{"n_layer": 10, "d_model": 128, "n_head": 2, "n_kv_head": 2, "head_dim": 64, "d_mlp": 512, "vocab_size": 1024, "activation": "quick_gelu", "norm": "layernorm", "norm_place": "pre", "norm_eps": 1e-05, "positions": "rope", "rope_base": 10000.0, "rope_fraction": 0.25, "qk_norm": false, "attn_scale": 0.125, "bias": "all", "tie_embeddings": false, "parallel_block": true, "init": "trunc", "init_std_qkv": 0.042, "init_std_o": 0.042, "init_std_up": 0.042, "init_std_down": 0.0, "optimizer": "soap_variant", "lr": 0.0112, "lr_mult_o": 0.971, "beta1": 0.95, "beta2": 0.98, "lr_head": 0.014, "grad_clip": 1.0, "warmup_steps": 200, "schedule": "wsd", "decay_fraction": 0.573, "decay_shape": "square", "final_lr_fraction": 0.05, "batch_tokens": 32768, "seq_len": 512, "doc_mask": true, "train_tokens": 151000000, "steps": 4609, "dataset": "wikipedia_en"}
Each number is 200 + 40 x the weight over the matrix's rms, rounded and kept within 0 to 999. Layers, rows and columns count from 0.

# layer 7 attention query, 128x128, rms 0.284, rows 0-54, columns 0-63
251,269,170,239,123,190,142,274,227,242,203,232,180,101,117,177,238,207,252,164,274,337,192,260,252,155,185,167,269,292,137,165,211,199,252,230,182,169,255,234,250,180,176,165,246,292,295,168,195,292,203,200,136,197,118,235,119,177,212,216,170,248,161,206
168,205,256,148,170,189,169,219,157,207,176,241,170,138,207,132,248,270,186,185,316,134,222,217,171,204,266,161,186,194,175,225,217,196,168,207,228,231,184,168,161,204,197,211,198,178,180,165,174,215,123,174,184,181,169,240,211,218,221,191,219,194,292,263
250,228,213,239,198,260,222,195,136,174,233,225,165,159,201,249,191,227,210,268,221,187,185,181,178,246,171,195,221,209,162,178,190,224,194,191,229,244,188,144,195,167,231,179,251,135,226,209,214,156,172,183,240,194,261,193,192,248,136,157,207,192,155,170
159,199,205,175,202,208,202,156,157,188,227,198,202,215,162,195,211,214,206,165,223,130,227,269,185,217,216,184,256,248,168,223,231,222,233,152,135,187,212,200,248,221,199,231,232,239,184,203,236,184,208,203,195,231,179,201,156,207,176,162,229,196,205,228
183,211,246,208,232,251,235,202,196,161,187,219,162,228,191,196,225,189,222,155,229,183,188,177,178,182,169,200,220,185,200,227,194,207,218,200,177,189,207,191,221,212,209,189,180,188,181,209,196,175,217,227,247,231,192,231,196,195,192,198,257,189,247,228
207,264,140,227,150,183,214,249,183,211,280,182,204,217,252,221,226,152,195,176,183,147,198,226,215,123,215,216,205,259,257,125,222,183,206,204,158,223,219,181,144,159,226,245,184,229,142,135,194,191,173,231,180,249,271,253,223,264,148,231,233,150,195,143
162,187,190,254,169,244,254,203,229,201,201,196,241,155,202,231,235,185,233,215,216,213,199,205,163,208,225,191,206,178,190,209,204,199,222,80,244,217,185,273,251,203,206,222,221,221,194,200,185,180,231,165,179,233,230,239,159,148,230,260,184,221,246,246
230,220,213,145,249,183,237,173,205,190,197,248,184,227,222,195,152,189,187,294,116,167,210,181,194,202,190,226,182,152,231,227,211,203,297,190,283,178,252,232,229,150,189,199,120,239,219,232,182,200,252,157,235,232,231,233,191,209,275,179,237,233,124,233
190,177,263,161,308,316,234,101,177,277,254,132,192,244,328,166,206,309,171,232,199,137,216,186,161,214,301,208,280,84,45,312,260,222,233,211,177,161,124,228,236,86,295,227,217,186,184,236,129,134,198,223,247,228,160,168,172,268,101,187,126,253,221,222
214,131,246,223,177,171,208,277,254,157,98,213,254,145,144,152,239,177,176,203,198,214,197,226,191,155,240,133,176,195,199,170,153,167,147,208,263,198,208,180,185,254,175,231,138,212,182,134,202,279,191,166,207,164,188,227,162,111,206,208,187,135,220,179
195,185,200,142,199,216,233,119,224,219,252,176,162,255,227,231,234,242,199,193,151,275,192,161,171,130,138,203,174,132,210,171,156,149,289,227,186,210,191,220,273,171,223,186,232,199,250,185,232,139,217,180,213,206,143,176,270,249,224,118,211,235,123,187
182,192,202,186,212,187,213,183,176,183,195,214,217,238,221,172,216,202,181,130,198,186,234,243,182,200,207,207,185,162,193,216,173,162,188,173,200,182,195,96,189,213,199,212,120,182,163,207,230,181,149,153,193,175,160,209,214,169,222,224,179,173,217,230
200,205,204,188,188,208,248,175,196,203,204,214,206,215,185,218,209,235,268,252,237,185,213,215,212,252,225,228,131,222,198,239,224,214,212,191,223,216,220,168,187,245,176,180,196,176,222,168,195,175,210,186,160,203,183,198,208,185,258,213,219,226,214,222
219,167,265,172,155,187,202,265,233,150,150,186,203,181,174,124,227,137,139,210,186,186,242,188,237,154,192,127,254,181,279,162,201,113,137,162,178,197,171,131,140,204,141,208,211,235,204,216,200,252,114,199,231,164,337,251,189,151,127,165,213,188,184,227
167,204,211,236,181,144,280,114,213,182,265,221,251,206,161,236,199,213,140,230,136,163,136,214,182,194,170,241,138,212,139,206,259,181,243,168,198,127,191,179,218,166,231,168,192,221,211,151,225,229,241,244,120,170,201,167,229,168,247,207,215,146,169,203
194,250,125,177,254,246,281,196,191,213,194,185,125,144,195,210,139,172,211,258,215,186,183,222,208,223,189,228,204,161,198,252,246,182,285,202,223,135,206,179,192,219,222,180,180,198,229,197,126,201,223,223,237,234,271,181,199,152,203,254,217,226,182,208
185,270,229,187,187,268,130,175,171,233,221,295,213,167,162,176,226,166,164,112,227,180,299,279,176,141,205,185,175,215,190,158,210,192,192,207,193,158,201,157,238,184,213,218,184,247,187,253,203,240,259,223,129,132,300,195,245,194,94,209,142,203,264,188
238,230,251,190,222,184,205,258,174,229,173,205,332,261,171,146,203,223,217,197,223,184,178,156,211,233,247,161,149,222,207,198,203,136,274,247,268,205,243,212,185,189,184,230,201,244,234,158,205,217,188,170,210,225,239,180,198,131,252,257,175,184,203,216
182,207,259,149,222,149,197,215,188,234,166,253,285,196,105,198,165,168,158,188,221,188,177,200,218,196,162,166,215,264,194,193,261,205,213,237,257,168,140,279,223,244,166,190,205,217,257,195,186,268,168,212,210,171,222,226,217,106,205,219,130,261,232,231
229,287,234,126,144,183,221,203,202,190,214,142,193,147,209,204,161,167,207,252,141,202,194,147,154,240,214,211,133,165,215,185,232,171,213,242,104,231,258,173,229,270,232,181,151,162,142,185,202,140,175,209,147,195,224,223,196,141,172,205,217,199,199,233
220,231,123,148,182,183,151,160,197,196,210,218,210,230,212,130,161,114,252,191,109,239,124,149,248,214,271,198,178,197,170,190,157,219,195,256,228,224,250,205,275,211,203,212,168,214,228,170,150,173,178,162,229,260,194,183,227,146,187,231,196,214,160,213
108,184,143,190,195,199,197,247,200,212,117,218,199,154,95,242,215,178,237,246,199,114,182,118,161,240,243,198,260,208,215,156,240,177,188,179,221,196,220,208,181,229,224,198,241,294,230,250,155,204,258,171,127,254,182,189,207,179,184,188,214,196,160,217
202,184,193,226,230,187,232,140,154,228,198,191,234,215,179,167,211,210,211,245,114,252,231,190,201,186,162,214,170,168,211,149,286,213,210,158,261,236,198,180,257,219,214,216,154,212,164,255,184,235,192,252,252,232,153,171,205,243,138,140,146,160,230,172
224,196,219,136,208,158,157,155,161,165,228,222,196,223,165,160,186,226,188,191,82,127,224,240,168,187,133,203,182,289,219,202,237,195,225,192,232,250,239,199,279,203,199,168,234,220,170,207,164,232,199,264,163,251,177,216,166,178,230,234,194,172,226,152
182,166,228,178,214,236,184,170,169,156,246,147,147,160,225,178,230,193,186,243,221,176,180,214,192,181,221,239,218,156,162,219,223,200,245,200,219,217,188,210,261,133,222,175,235,216,210,175,192,140,128,185,237,240,162,243,164,269,264,239,243,257,210,182
223,229,214,141,130,255,209,202,251,272,205,218,166,184,186,187,247,232,273,208,135,264,184,232,229,198,256,240,176,185,191,126,209,177,266,201,210,218,213,151,192,184,171,179,150,129,247,184,153,240,197,248,126,254,91,234,219,229,283,256,236,205,117,248
212,271,184,212,161,211,212,203,198,211,151,193,218,152,174,212,193,280,197,241,141,190,135,226,261,233,159,204,147,239,153,251,204,236,175,218,160,195,219,164,244,216,195,175,203,249,207,199,155,175,206,179,223,268,133,177,207,229,293,181,236,220,155,179
193,237,242,229,212,191,200,184,259,262,183,196,158,119,211,166,176,184,195,200,176,182,225,187,184,155,147,258,209,189,156,136,167,248,142,216,251,167,152,214,261,231,159,176,224,259,206,255,116,224,269,229,211,206,194,205,152,189,166,187,190,208,116,143
240,161,157,273,242,170,157,265,207,277,163,146,258,213,276,151,184,183,176,233,188,156,227,165,167,180,247,279,181,196,193,143,250,179,147,140,175,225,217,218,109,182,198,255,267,162,248,179,161,205,161,232,163,156,168,207,240,214,206,189,219,211,237,214
222,219,209,222,167,175,153,202,247,212,229,192,111,191,178,254,280,69,230,182,214,211,181,186,216,201,238,294,135,184,186,163,195,211,151,203,169,173,179,202,227,226,187,138,229,183,220,227,192,161,158,160,162,164,232,219,236,243,163,193,212,182,144,226
182,238,171,213,185,145,214,205,224,148,263,143,183,189,209,139,189,245,155,221,260,205,224,235,172,207,246,119,196,174,211,270,240,179,202,195,186,237,196,187,195,149,173,133,240,147,203,250,208,180,220,219,223,180,249,167,180,192,101,229,190,234,195,251
202,195,206,182,127,229,250,218,150,216,207,199,247,209,264,231,184,214,246,162,173,180,175,267,210,179,210,194,210,193,130,166,201,193,247,219,230,209,246,207,215,209,231,229,194,201,195,190,194,179,163,208,213,170,252,170,180,256,182,220,263,190,206,272
185,169,265,177,223,204,143,167,198,229,187,194,194,175,153,173,196,193,249,244,207,176,168,222,170,164,223,147,138,253,193,133,252,195,182,206,183,316,156,198,183,232,161,227,199,202,157,191,226,196,191,221,169,200,192,220,270,293,213,232,114,246,206,150
159,192,225,156,172,263,142,264,227,159,246,237,199,214,232,233,227,176,214,182,203,98,153,189,142,114,155,171,237,213,231,227,209,161,153,227,231,193,244,179,135,214,121,171,252,200,190,194,203,231,204,235,207,191,171,216,173,113,230,164,232,181,247,225
198,176,288,210,157,245,235,138,262,228,150,166,220,224,207,95,220,179,187,143,186,148,226,176,187,220,169,166,161,164,114,154,189,209,199,113,217,160,227,139,197,184,205,135,199,137,254,177,198,156,137,193,175,223,220,253,227,199,228,227,189,142,244,260
176,213,252,220,245,230,169,251,250,237,175,205,175,203,158,210,256,170,288,223,233,177,289,188,279,171,232,219,178,264,299,171,234,190,223,239,190,221,228,185,172,179,179,135,153,99,207,171,197,228,157,217,270,185,213,150,199,229,178,201,199,173,113,162
202,195,192,285,159,208,167,241,167,133,204,211,180,230,182,180,133,175,261,203,169,186,166,331,261,292,197,140,150,200,208,191,251,189,163,225,240,198,148,221,167,166,217,223,224,226,267,197,191,189,210,218,194,243,153,164,202,269,194,151,201,230,196,188
211,204,187,196,129,141,210,146,198,241,199,143,185,253,160,313,181,187,179,239,189,259,198,159,231,227,174,213,199,182,244,192,233,199,211,180,200,155,197,233,270,214,200,175,189,164,256,203,167,159,250,226,114,220,132,197,258,210,250,265,166,214,208,201
193,165,209,265,201,238,246,239,196,215,229,260,182,242,191,219,269,225,167,152,173,211,197,280,152,189,196,231,184,120,184,213,212,242,214,301,209,189,260,140,180,175,230,232,263,222,223,177,195,233,118,206,217,268,184,147,325,220,168,199,193,179,209,147
237,206,178,194,231,210,208,180,214,151,329,188,188,83,267,201,188,151,205,204,200,193,219,268,193,161,141,181,123,199,243,189,185,186,217,145,153,213,179,193,181,194,159,213,148,228,263,167,157,253,219,138,199,225,161,180,183,211,288,237,206,159,193,193
172,173,152,153,220,266,173,198,235,284,140,206,200,234,293,192,246,266,150,193,223,209,176,181,247,369,197,166,202,239,227,182,251,225,186,165,198,194,204,198,180,253,137,166,232,180,160,219,187,265,189,311,199,135,196,240,189,257,200,226,213,161,177,201
207,213,131,234,233,203,238,170,144,244,236,173,177,167,209,164,143,144,170,250,217,116,255,208,216,288,291,238,121,225,216,156,171,257,197,288,235,177,169,265,177,166,192,222,273,196,160,215,219,225,267,249,191,184,238,169,166,227,180,235,230,211,199,209
237,167,195,127,220,257,246,176,176,175,174,174,142,173,175,274,191,205,233,194,177,180,149,184,206,223,193,249,238,222,243,219,175,220,144,212,173,213,139,170,225,191,184,169,204,205,202,164,234,93,232,220,161,193,99,232,194,147,201,233,172,289,213,181
228,130,275,244,155,166,152,193,229,256,160,232,201,236,210,203,222,217,173,284,232,193,189,180,282,206,205,256,235,224,154,189,197,219,246,214,205,192,237,215,217,194,240,201,208,259,192,200,176,225,227,171,284,256,254,232,124,214,212,254,224,177,226,143
178,253,218,269,207,233,228,188,168,193,180,235,222,163,221,180,212,223,208,136,131,175,123,176,189,146,193,210,181,167,217,187,210,211,216,129,179,177,202,175,161,233,180,156,229,223,180,221,229,151,182,148,231,202,186,87,190,177,165,245,218,179,174,155
161,195,239,196,181,137,163,202,164,167,240,224,153,251,241,214,251,282,218,210,204,283,166,190,179,149,273,269,145,214,259,214,252,197,205,179,215,165,142,235,229,143,280,184,232,153,211,170,219,165,234,272,231,163,201,203,191,267,203,225,161,166,214,230
179,251,246,218,198,237,198,251,253,177,236,189,187,200,122,225,171,198,182,191,111,212,187,202,264,158,171,106,229,229,191,146,175,203,163,272,121,128,168,198,233,191,202,181,237,266,218,213,215,137,214,226,131,235,200,263,255,165,193,130,245,94,107,137
151,163,255,130,211,203,233,187,154,184,160,194,182,215,158,233,256,238,201,209,174,154,196,231,194,188,212,243,218,231,199,240,135,259,243,131,182,172,214,228,188,155,145,259,215,237,216,153,202,181,131,244,252,237,169,144,235,267,213,138,301,229,170,184
214,201,181,291,224,206,231,206,221,203,162,118,206,216,183,202,119,239,108,169,227,226,224,271,218,218,192,174,210,177,105,208,210,219,226,207,169,131,195,236,130,200,235,145,162,169,165,195,114,225,134,232,215,202,192,245,256,209,237,248,200,226,200,170
215,231,189,203,276,178,216,225,175,162,201,240,95,134,160,205,201,169,196,199,227,180,267,143,175,219,187,183,203,101,186,167,245,231,209,190,183,163,201,210,164,217,160,274,225,113,214,189,210,168,161,202,212,189,220,218,130,108,215,139,192,193,194,164
207,198,203,244,177,239,170,225,190,209,206,192,171,170,201,177,182,264,186,232,238,147,214,173,155,239,188,212,195,228,262,186,267,115,129,163,147,188,220,238,228,218,168,151,308,191,202,172,177,134,223,252,165,192,211,231,126,199,113,238,165,110,209,220
202,191,124,204,152,124,215,199,189,153,240,249,220,165,133,199,123,160,221,157,220,230,233,147,237,248,161,148,230,246,134,149,171,218,174,170,232,141,271,207,136,205,240,178,236,199,219,161,177,215,160,167,248,193,201,183,221,241,250,232,195,246,223,166
184,195,162,124,201,158,168,202,217,199,188,177,197,197,210,203,242,244,220,207,152,216,175,217,181,246,175,197,214,237,264,195,213,212,231,175,170,203,194,197,246,173,228,271,210,186,166,184,218,223,263,136,163,238,118,210,226,224,179,227,309,223,216,182
183,274,163,179,163,228,127,273,126,155,208,131,253,211,254,205,137,191,197,117,210,111,209,160,154,288,221,227,184,307,196,189,240,206,198,192,243,219,130,213,147,205,178,189,213,165,245,231,165,163,207,178,239,222,220,183,182,157,185,243,194,253,181,140
225,239,219,257,240,169,141,259,232,219,223,224,265,164,164,147,226,176,217,235,267,174,179,90,163,193,184,202,222,196,169,176,191,146,209,227,202,192,216,282,170,192,209,147,173,174,214,167,233,214,209,260,210,225,218,269,165,213,208,187,232,176,248,207
# layer 7 attention key, 128x128, rms 0.286, rows 0-53, columns 0-63
185,233,207,159,184,222,213,242,173,210,202,227,233,196,261,207,236,176,187,182,181,268,188,231,179,210,239,159,233,171,254,207,219,189,205,137,210,252,194,140,229,217,132,190,147,198,133,180,223,198,171,285,178,197,204,168,182,169,181,211,181,234,191,157
179,257,182,197,185,236,252,175,197,221,191,138,150,244,176,192,179,177,245,123,119,197,206,232,161,196,145,135,221,226,202,169,126,263,241,141,174,223,257,186,179,253,174,216,181,251,204,207,242,196,234,134,199,192,234,228,241,189,227,182,143,238,197,153
261,225,179,144,172,186,142,142,197,194,203,149,230,203,198,117,250,268,178,277,188,199,191,188,225,158,179,256,259,122,175,158,197,166,237,177,201,185,178,149,194,215,194,210,88,203,153,122,216,195,105,198,221,200,252,203,255,134,210,173,169,203,208,172
259,199,163,215,197,239,147,164,200,196,162,171,149,255,210,206,285,194,177,241,220,317,156,241,269,202,222,151,210,236,151,213,207,199,219,193,272,169,167,209,217,218,129,208,279,225,191,200,168,215,209,184,212,162,234,200,231,233,215,217,199,247,202,188
341,265,201,102,172,266,198,82,206,206,275,186,232,186,198,179,193,191,122,240,169,157,144,240,176,142,144,254,192,205,176,175,248,192,175,214,166,200,116,298,207,173,184,78,121,212,249,246,203,296,147,141,216,213,155,176,224,216,218,163,216,181,152,217
136,260,241,192,241,196,195,194,242,208,189,237,205,101,231,278,122,234,163,247,234,201,210,167,187,175,246,186,165,67,201,250,168,91,154,134,240,184,286,160,191,254,164,247,146,123,245,149,127,132,245,255,178,169,191,203,123,221,192,224,251,191,154,231
272,195,208,150,207,133,154,245,260,244,247,166,172,278,245,117,209,310,169,194,171,275,175,230,143,229,250,252,159,224,220,191,296,166,169,218,219,209,152,191,157,246,200,189,194,274,151,211,249,245,162,190,219,152,147,193,272,243,222,180,176,158,242,176
193,303,133,143,192,226,297,203,240,205,231,231,166,184,212,218,195,188,183,162,219,182,145,220,102,191,245,166,178,201,227,175,233,181,176,161,139,222,260,152,192,218,196,186,201,198,235,164,140,200,192,152,192,201,174,165,198,171,168,211,175,149,143,152
215,223,215,204,190,260,167,200,191,175,153,208,252,168,191,196,195,140,188,126,140,199,208,215,234,195,225,171,237,213,173,151,169,196,195,154,140,231,172,197,213,182,169,207,186,195,193,214,207,174,175,205,231,187,219,201,172,148,175,264,192,188,170,198
135,217,189,139,159,175,187,168,177,181,174,193,170,153,273,208,219,196,194,247,134,163,197,217,251,223,181,171,167,226,239,216,226,183,249,121,221,151,222,166,261,220,192,212,213,209,160,148,201,173,231,182,154,182,195,169,195,258,260,128,128,211,167,188
196,238,257,154,226,165,190,220,144,121,190,175,194,222,263,222,253,149,179,243,224,154,243,220,149,313,137,215,305,160,237,180,222,201,221,195,186,282,144,169,211,215,127,152,164,190,217,194,215,227,228,205,224,197,246,226,149,132,148,209,189,132,218,229
168,204,143,206,239,137,213,220,189,192,89,251,192,233,187,285,173,159,209,229,185,232,236,205,233,148,257,129,205,226,153,285,229,181,182,106,174,177,251,141,189,209,241,257,193,203,170,166,265,167,235,200,176,178,225,219,199,172,227,163,119,206,115,161
143,189,226,221,172,248,190,171,159,217,264,248,226,154,249,144,231,196,264,193,141,263,208,189,272,184,203,157,205,243,244,107,187,153,259,205,121,181,142,241,245,238,229,171,159,230,240,199,242,242,201,265,244,182,201,209,218,237,265,256,221,201,283,180
184,235,171,259,257,171,288,172,218,172,212,195,134,207,147,229,122,325,229,246,180,199,162,241,230,138,176,224,201,170,213,223,208,235,207,218,264,199,237,223,285,228,153,244,236,170,197,171,196,242,262,188,240,197,191,121,269,202,280,174,206,207,187,250
197,206,242,174,287,194,117,218,233,208,158,131,168,197,183,175,222,148,184,75,243,204,178,246,265,188,209,177,171,173,209,234,206,162,207,258,185,273,178,204,83,209,156,142,107,213,273,195,140,172,157,160,243,221,189,230,169,215,256,238,211,192,262,262
229,255,301,203,169,173,244,204,244,216,159,259,205,210,201,211,234,184,170,181,135,215,203,192,196,214,207,182,210,181,216,143,235,247,167,185,139,76,227,147,220,215,176,160,249,245,132,148,222,152,199,225,145,120,166,117,200,287,232,155,208,218,258,174
173,134,181,266,275,180,248,175,154,207,161,130,164,259,250,206,252,287,149,207,192,252,198,125,178,169,165,182,218,208,201,213,190,203,209,105,193,245,128,255,167,153,145,195,175,202,213,178,138,165,280,255,243,169,243,138,219,174,189,239,179,250,134,164
150,243,158,145,217,214,225,155,237,70,228,204,218,216,190,267,149,202,219,222,188,167,247,164,207,259,181,210,207,238,155,162,221,109,135,231,232,188,138,246,262,231,236,146,208,259,247,199,229,177,223,236,202,143,247,192,205,268,210,246,224,218,192,187
192,172,161,252,173,203,243,199,219,199,209,166,110,207,190,201,233,251,194,208,178,176,183,208,263,252,299,180,162,197,194,149,251,220,239,150,124,254,304,199,277,146,199,144,252,293,235,219,168,215,232,195,251,185,264,265,232,190,225,192,242,226,131,254
229,159,191,285,242,204,225,224,204,167,185,263,129,197,307,190,220,259,181,248,196,154,214,263,210,165,182,172,216,207,258,155,176,163,152,225,258,162,131,200,215,158,260,209,141,178,263,182,231,172,219,232,159,226,220,198,218,193,206,185,166,130,217,207
193,204,180,249,248,191,180,148,195,158,216,215,264,184,195,235,246,247,223,197,171,148,270,283,185,110,204,178,212,154,233,201,229,154,234,249,206,94,206,134,124,227,202,198,242,225,165,238,164,231,196,227,188,174,165,269,176,149,250,264,137,194,213,177
213,262,256,284,208,183,237,214,209,216,228,181,220,219,186,177,145,195,222,222,203,162,140,239,272,190,196,204,219,221,235,185,107,217,188,264,120,164,139,217,214,250,225,184,222,222,218,193,189,205,159,206,253,168,78,180,231,210,222,271,228,199,242,190
267,215,193,145,195,235,157,224,188,126,221,198,210,138,203,230,243,150,213,210,143,200,128,246,86,223,173,176,229,225,143,210,139,230,200,218,198,157,180,225,223,213,231,190,239,208,195,213,192,134,307,136,182,208,205,202,190,166,191,199,161,178,155,202
220,175,188,213,192,295,132,176,273,173,172,227,203,148,271,75,225,118,198,126,232,252,138,190,210,226,286,184,193,151,188,207,175,212,157,204,206,179,232,183,163,211,172,212,194,240,191,278,179,106,180,190,196,166,198,179,233,165,197,248,215,205,148,216
179,238,165,161,248,199,227,186,238,240,182,214,256,260,188,166,178,244,154,192,202,194,206,176,178,249,182,145,203,256,237,137,151,155,274,151,164,211,215,219,196,253,166,234,237,149,151,208,246,217,122,227,194,205,294,208,154,154,145,184,200,162,108,239
148,195,190,155,214,151,143,192,243,255,238,188,235,207,195,295,172,170,189,135,260,201,207,260,228,206,180,191,248,143,235,190,220,275,138,237,207,184,181,157,259,200,195,223,224,201,257,236,160,185,212,194,201,198,222,220,124,192,147,188,192,216,227,147
188,151,203,198,227,251,76,220,230,222,128,167,245,190,172,198,188,182,175,153,238,209,218,155,229,151,235,187,225,163,178,197,157,160,210,152,199,217,206,240,226,186,158,173,278,129,218,195,233,293,182,149,240,169,243,203,218,203,235,206,166,227,217,188
229,174,124,161,215,141,165,251,169,168,125,183,251,222,199,190,189,260,162,177,233,165,116,227,119,203,222,197,301,195,169,189,169,177,182,124,207,279,213,207,142,114,174,222,211,268,228,131,213,186,195,178,133,243,190,195,237,139,179,221,258,177,242,202
96,206,220,161,184,224,229,251,234,254,185,248,267,236,180,222,216,233,232,199,206,157,139,209,208,181,186,220,208,189,147,197,208,201,223,249,224,142,182,191,225,180,248,203,94,197,109,202,194,124,179,220,237,239,248,204,295,176,167,233,213,212,195,206
121,231,179,214,205,178,163,243,184,180,126,146,197,206,203,225,183,255,171,205,226,242,229,219,128,187,221,212,152,253,222,250,136,187,214,213,188,218,124,227,185,230,154,223,194,201,250,135,200,210,182,172,189,274,239,209,223,211,160,151,72,186,341,184
220,199,212,216,182,240,229,174,210,155,162,129,215,212,232,223,175,173,191,219,197,209,196,150,191,161,216,227,187,178,205,230,140,200,217,175,205,201,223,206,203,221,187,267,253,201,173,153,199,185,216,243,201,249,170,156,229,178,267,228,226,189,223,142
242,176,212,160,195,225,210,158,183,211,161,269,222,197,210,194,215,230,196,254,229,221,213,166,131,93,202,215,222,175,256,104,211,209,204,194,269,228,179,185,269,248,194,108,143,179,243,188,173,181,214,167,270,169,241,207,225,186,135,169,180,176,130,147
187,222,201,201,258,237,186,275,247,270,276,235,248,161,303,152,256,225,223,146,131,227,212,195,244,229,271,227,237,161,232,298,196,233,201,149,207,247,213,232,238,206,203,262,247,221,238,243,195,197,245,189,194,244,248,166,224,178,252,187,229,200,217,242
256,167,179,217,204,156,244,156,228,208,219,229,270,192,157,165,123,280,170,197,259,194,171,217,200,221,167,212,124,171,182,202,153,173,161,231,212,235,175,151,190,118,233,154,222,170,168,149,189,175,126,199,259,112,198,190,229,232,196,148,163,247,161,189
171,240,215,149,134,223,177,144,170,127,218,182,183,180,155,179,224,244,190,193,272,166,184,247,185,181,287,121,209,240,272,194,247,164,169,143,198,171,183,151,192,128,211,295,245,217,136,113,205,238,183,194,188,217,256,165,245,181,227,150,191,183,208,155
247,202,163,186,221,232,295,182,234,149,212,216,296,134,209,178,224,198,185,218,238,202,219,233,237,109,199,213,244,178,208,240,160,267,147,197,184,228,220,274,220,209,214,210,188,234,157,190,149,271,199,247,173,296,195,172,105,222,141,147,149,216,265,245
138,227,219,157,223,241,252,209,207,182,142,180,191,183,169,200,157,218,145,194,233,355,173,173,143,206,186,266,215,259,190,269,184,201,244,167,292,226,198,218,187,178,227,171,189,256,198,243,249,145,211,206,237,150,195,210,256,189,213,259,219,154,288,168
137,169,243,195,208,253,124,215,180,168,200,211,205,215,208,159,177,205,209,211,169,216,252,169,111,282,242,203,125,257,139,189,199,178,137,172,137,231,179,211,229,212,167,218,206,171,148,214,155,203,213,110,205,299,112,260,159,256,153,236,228,179,165,186
216,223,197,238,187,189,148,263,236,147,204,232,237,205,248,193,121,209,84,154,229,197,215,163,187,218,246,185,239,228,129,236,208,215,255,230,229,156,151,147,145,202,163,156,158,202,265,201,241,120,209,153,204,263,218,213,137,114,241,201,248,237,185,163
165,202,150,179,235,259,196,178,175,210,140,135,212,198,179,149,233,117,299,203,215,244,135,206,198,245,240,149,278,269,258,195,210,211,209,233,185,163,198,194,148,156,206,212,194,213,210,209,195,250,212,290,176,178,218,217,162,219,168,179,204,198,207,242
205,268,204,147,205,211,189,215,117,152,160,240,228,199,236,210,263,200,181,233,245,196,193,210,243,99,247,196,183,202,253,185,204,228,209,165,205,235,270,193,196,125,243,159,217,221,248,159,212,108,198,289,244,246,247,214,160,233,280,211,227,192,217,259
206,174,141,154,198,208,214,204,303,260,232,180,168,205,185,206,249,134,259,161,215,286,215,257,202,154,175,168,115,105,176,187,152,179,241,226,180,199,191,191,216,149,272,207,168,236,216,220,135,139,135,197,169,184,162,228,224,171,137,223,270,132,156,167
179,212,188,288,192,189,193,176,229,206,167,204,167,221,108,132,203,255,129,200,167,216,225,227,185,236,210,196,186,195,138,129,169,197,256,200,300,186,163,170,205,224,221,258,224,220,175,201,243,203,282,187,173,135,248,163,158,206,188,254,229,166,99,253
178,172,160,185,213,177,209,209,187,166,227,225,250,189,191,209,188,264,279,178,149,244,143,220,195,229,175,215,146,254,165,118,203,221,225,142,248,214,222,147,258,243,171,179,194,170,210,165,197,234,147,207,159,238,224,241,181,249,285,189,180,167,209,189
225,182,235,187,155,163,147,243,226,203,111,189,148,206,177,175,177,179,185,254,288,123,151,207,169,162,179,242,234,159,198,165,173,226,227,194,220,170,145,137,176,186,183,174,211,202,234,232,186,243,207,231,214,141,227,259,227,178,224,191,162,204,225,244
186,179,221,127,225,264,143,214,153,159,189,148,259,179,200,243,184,202,203,272,197,158,233,173,183,176,221,183,190,165,186,180,176,134,204,184,202,239,183,175,150,258,178,219,144,242,232,238,137,160,191,134,239,223,187,175,171,223,264,220,122,223,209,228
221,184,305,243,265,200,202,87,194,232,175,170,226,185,231,192,226,148,193,227,267,189,173,159,198,238,139,190,153,238,123,200,208,205,198,202,211,160,181,184,220,211,218,250,160,190,304,86,253,177,212,166,230,162,219,242,126,208,256,188,130,157,230,213
189,247,169,229,132,217,239,154,187,207,209,268,204,269,210,224,226,140,227,187,177,240,185,189,195,258,200,258,195,190,213,168,173,167,253,266,160,161,211,149,212,201,269,240,204,104,236,146,316,201,233,208,209,183,218,208,207,135,235,208,126,211,115,251
178,231,247,172,226,236,247,174,167,245,164,206,175,190,216,183,230,206,186,175,159,240,202,183,346,173,196,137,190,173,212,147,222,196,152,212,166,128,249,182,209,221,164,239,244,173,174,141,254,191,174,211,229,181,251,212,224,215,191,188,165,225,248,166
220,176,224,194,195,156,209,163,194,260,151,120,204,237,212,150,247,221,177,197,158,228,117,201,205,221,136,204,222,235,176,158,236,122,143,224,233,219,243,237,226,230,218,181,157,201,143,205,170,247,290,146,196,242,153,224,255,205,185,224,159,165,147,207
217,218,219,239,196,159,126,216,232,201,193,220,206,226,273,167,233,249,170,197,148,211,130,147,200,165,244,251,180,182,177,219,158,238,211,228,317,236,196,228,227,117,267,186,238,218,110,226,146,152,124,184,212,195,188,224,214,238,205,222,205,220,237,189
153,208,171,174,203,215,210,211,128,223,281,181,191,156,157,196,204,184,204,173,221,268,252,165,183,190,235,270,187,177,181,141,183,185,158,246,169,170,258,287,182,200,153,199,172,185,231,199,176,154,146,148,164,152,184,235,178,179,161,173,192,185,255,205
145,196,257,200,165,227,243,283,267,206,159,221,176,205,230,250,198,149,213,186,248,174,246,261,203,199,176,197,161,183,242,191,232,205,143,160,167,210,210,160,260,223,291,210,203,198,170,203,165,163,202,233,219,174,199,163,131,222,212,219,185,220,168,140
209,161,280,161,265,129,218,205,272,155,207,179,180,159,121,174,238,260,183,247,269,172,274,196,210,240,236,182,157,183,194,162,194,147,241,228,158,240,114,197,230,209,253,206,211,227,207,187,176,176,202,223,184,146,150,219,241,207,189,223,237,178,217,225